Weights of a small transformer language model.
Size: 13 layers, width 64, vocabulary 8192.
Architecture: RMSNorm before each block, rotary positions, no biases in attention or MLP, untied embeddings.
Training: a variant of SOAP for these matrices, 145M tokens, 4665 steps.
Each number is 50 + 12 x the weight over the matrix's rms, rounded and kept within 0 to 99. Layers, rows and columns count from 0.

# up: layer 2 MLP up, 192x64, rms 0.181, rows 177-183, columns 0-63
# down: layer 2 MLP down (transposed), 192x64, rms 0.161, rows 177-183, columns 0-63
# gate: layer 2 MLP gate, 192x64, rms 0.195, rows 178-184, columns 0-63
up177:45 61 65 34 46 64 46 62 39 35 56 37 44 53 44 44 41 41 32 43 57 62 63 74 47 43 46 46 38 57 38 67 55 27 51 48 40 56 36 43 56 17 41 46 52 60 33 39 48 70 28 39 26 59 48 55 59 48 46 51 26 55 33 61
down177:43 58 66 29 59 55 55 63 41 59 41 76 50 64 45 55 37 53 73 49 46 61 47 41 58 65 48 44 54 13 55 48 64 54 69 46 51 43 53 43 52 54 63 52 76 42 38 63 25 60 74 47 54 62 40 48 55 81 30 45 61 51 71 62
gate178:44 35 34 52 52 46 58 61 62 67 47 55 61 40 52 32 47 50 60 41 39 48 48 54 30 40 60 51 38 60 41 52 41 63 45 40 48 59 42 45 35 45 33 51 67 58 50 40 42 48 64 64 63 44 46 53 50 63 65 57 63 46 74 61
up178:51 58 56 57 47 55 55 52 46 55 52 53 31 56 65 64 39 52 41 45 63 40 49 53 45 63 52 54 56 51 43 50 45 58 35 41 52 50 51 54 44 66 60 47 33 62 41 66 66 62 41 40 46 65 43 43 64 62 55 49 35 43 48 62
down178:57 49 46 51 47 62 46 41 50 44 30 42 57 52 43 58 49 55 42 80 61 42 47 39 57 49 36 39 39 35 69 44 47 55 57 56 37 43 39 58 55 45 50 45 47 38 66 51 51 69 63 41 47 48 53 57 53 29 47 47 64 56 32 45
gate179:63 61 53 68 52 58 29 62 37 30 49 55 62 52 48 44 66 39 63 54 52 56 66 54 56 47 39 68 43 50 53 43 57 70 39 67 59 43 57 56 66 60 48 48 68 37 80 42 52 61 30 44 52 60 33 73 47 63 62 46 47 37 45 71
up179:53 57 50 38 52 47 55 50 33 40 45 30 61 54 46 70 48 44 50 51 43 41 65 71 49 51 40 63 42 51 79 63 52 43 48 43 74 51 62 57 72 59 53 58 70 28 56 38 36 41 48 46 36 51 68 38 60 47 46 31 39 59 51 42
down179:53 58 51 64 53 67 39 70 69 42 58 65 45 51 65 42 62 34 61 56 62 67 50 58 52 58 30 74 34 38 54 28 44 66 49 62 60 56 41 59 50 44 46 19 44 54 59 32 65 64 41 39 52 38 41 57 47 53 54 48 59 49 50 60
gate180:63 56 57 73 42 55 56 64 65 30 46 54 58 50 58 50 36 32 38 47 73 30 63 45 36 56 28 51 51 61 41 81 56 50 55 46 40 52 62 32 70 49 53 57 60 51 62 59 46 62 62 33 34 63 56 25 42 55 48 22 57 36 36 51
up180:39 57 46 25 47 60 63 42 49 53 36 49 27 34 52 38 50 63 26 48 72 50 51 50 40 47 43 67 51 49 54 30 61 65 26 40 24 43 66 53 48 31 49 50 47 73 67 52 74 44 50 52 54 65 43 70 48 59 59 36 38 31 56 31
down180:38 51 33 43 46 55 50 48 47 65 55 58 58 57 49 65 58 50 55 70 54 73 49 47 41 41 69 48 45 34 50 39 56 42 62 66 54 56 46 68 37 23 52 15 58 47 45 50 45 43 37 57 61 53 56 63 44 49 55 96 50 43 63 48
gate181:69 52 25 46 57 39 49 44 72 67 40 34 49 50 44 56 52 57 46 40 55 54 30 44 40 77 64 50 36 27 47 54 68 57 26 58 31 66 50 65 48 46 51 35 49 29 54 57 66 68 38 32 27 76 52 41 52 33 39 51 54 56 45 30
up181:54 45 33 59 64 44 67 75 56 56 41 56 24 38 72 52 33 46 69 58 46 33 58 33 62 62 42 42 68 69 50 59 56 50 49 56 44 35 38 39 61 56 64 43 61 27 57 46 59 53 61 47 74 33 62 35 64 59 68 52 64 57 56 62
down181:43 29 54 83 42 58 36 47 64 50 75 55 69 48 49 52 51 44 47 55 64 58 23 45 45 52 44 62 67 44 33 46 32 45 59 56 77 45 61 54 41 42 33 49 49 68 43 48 57 71 52 25 29 40 28 59 57 47 53 47 49 39 42 64
gate182:56 59 39 59 50 60 30 49 63 53 41 52 38 57 41 65 72 38 48 47 50 47 60 42 12 55 59 51 48 36 60 34 39 26 50 37 45 72 49 54 56 49 41 47 56 27 40 36 65 45 46 39 53 52 47 56 40 33 41 46 49 47 55 37
up182:55 44 61 60 52 54 52 51 59 44 32 59 64 50 52 60 68 69 71 34 55 33 51 57 41 57 58 73 59 56 47 44 26 50 39 74 27 68 59 40 37 50 54 61 38 51 46 60 44 61 53 45 64 44 58 64 56 53 40 67 54 68 40 58
down182:71 55 68 44 37 63 57 67 62 57 39 79 59 52 59 46 78 52 60 37 56 58 67 63 45 66 71 56 61 55 36 38 42 44 46 44 46 59 69 58 44 44 49 14 58 49 42 63 51 45 49 35 40 49 37 62 36 61 47 36 40 64 46 46
gate183:58 65 58 59 58 37 62 47 43 26 28 44 40 68 58 47 53 59 44 64 39 37 52 55 56 42 62 41 42 34 55 59 47 57 68 55 38 62 32 50 48 38 66 48 53 60 50 39 41 53 32 34 29 71 73 62 23 48 36 77 64 80 57 44
up183:27 53 46 59 48 34 68 54 45 47 28 57 59 35 46 44 65 45 33 52 45 30 40 68 49 59 36 69 58 68 58 55 63 63 53 65 64 71 37 56 40 49 48 35 39 56 39 51 35 77 65 39 42 37 56 67 63 30 60 53 52 78 33 60
down183:50 59 63 76 47 39 69 47 71 45 51 47 51 31 50 54 42 23 56 56 32 50 60 56 42 51 53 44 37 39 32 47 50 48 42 50 64 43 48 85 48 51 43 44 76 69 31 46 48 48 59 65 60 49 42 50 61 52 46 16 59 33 51 39
gate184:28 37 62 51 44 39 51 40 56 34 47 57 53 43 46 70 44 61 36 30 57 56 73 44 67 41 61 58 54 59 38 55 66 46 63 77 33 76 54 57 34 40 37 51 43 56 22 65 47 51 35 50 61 72 43 29 51 32 19 49 41 56 46 46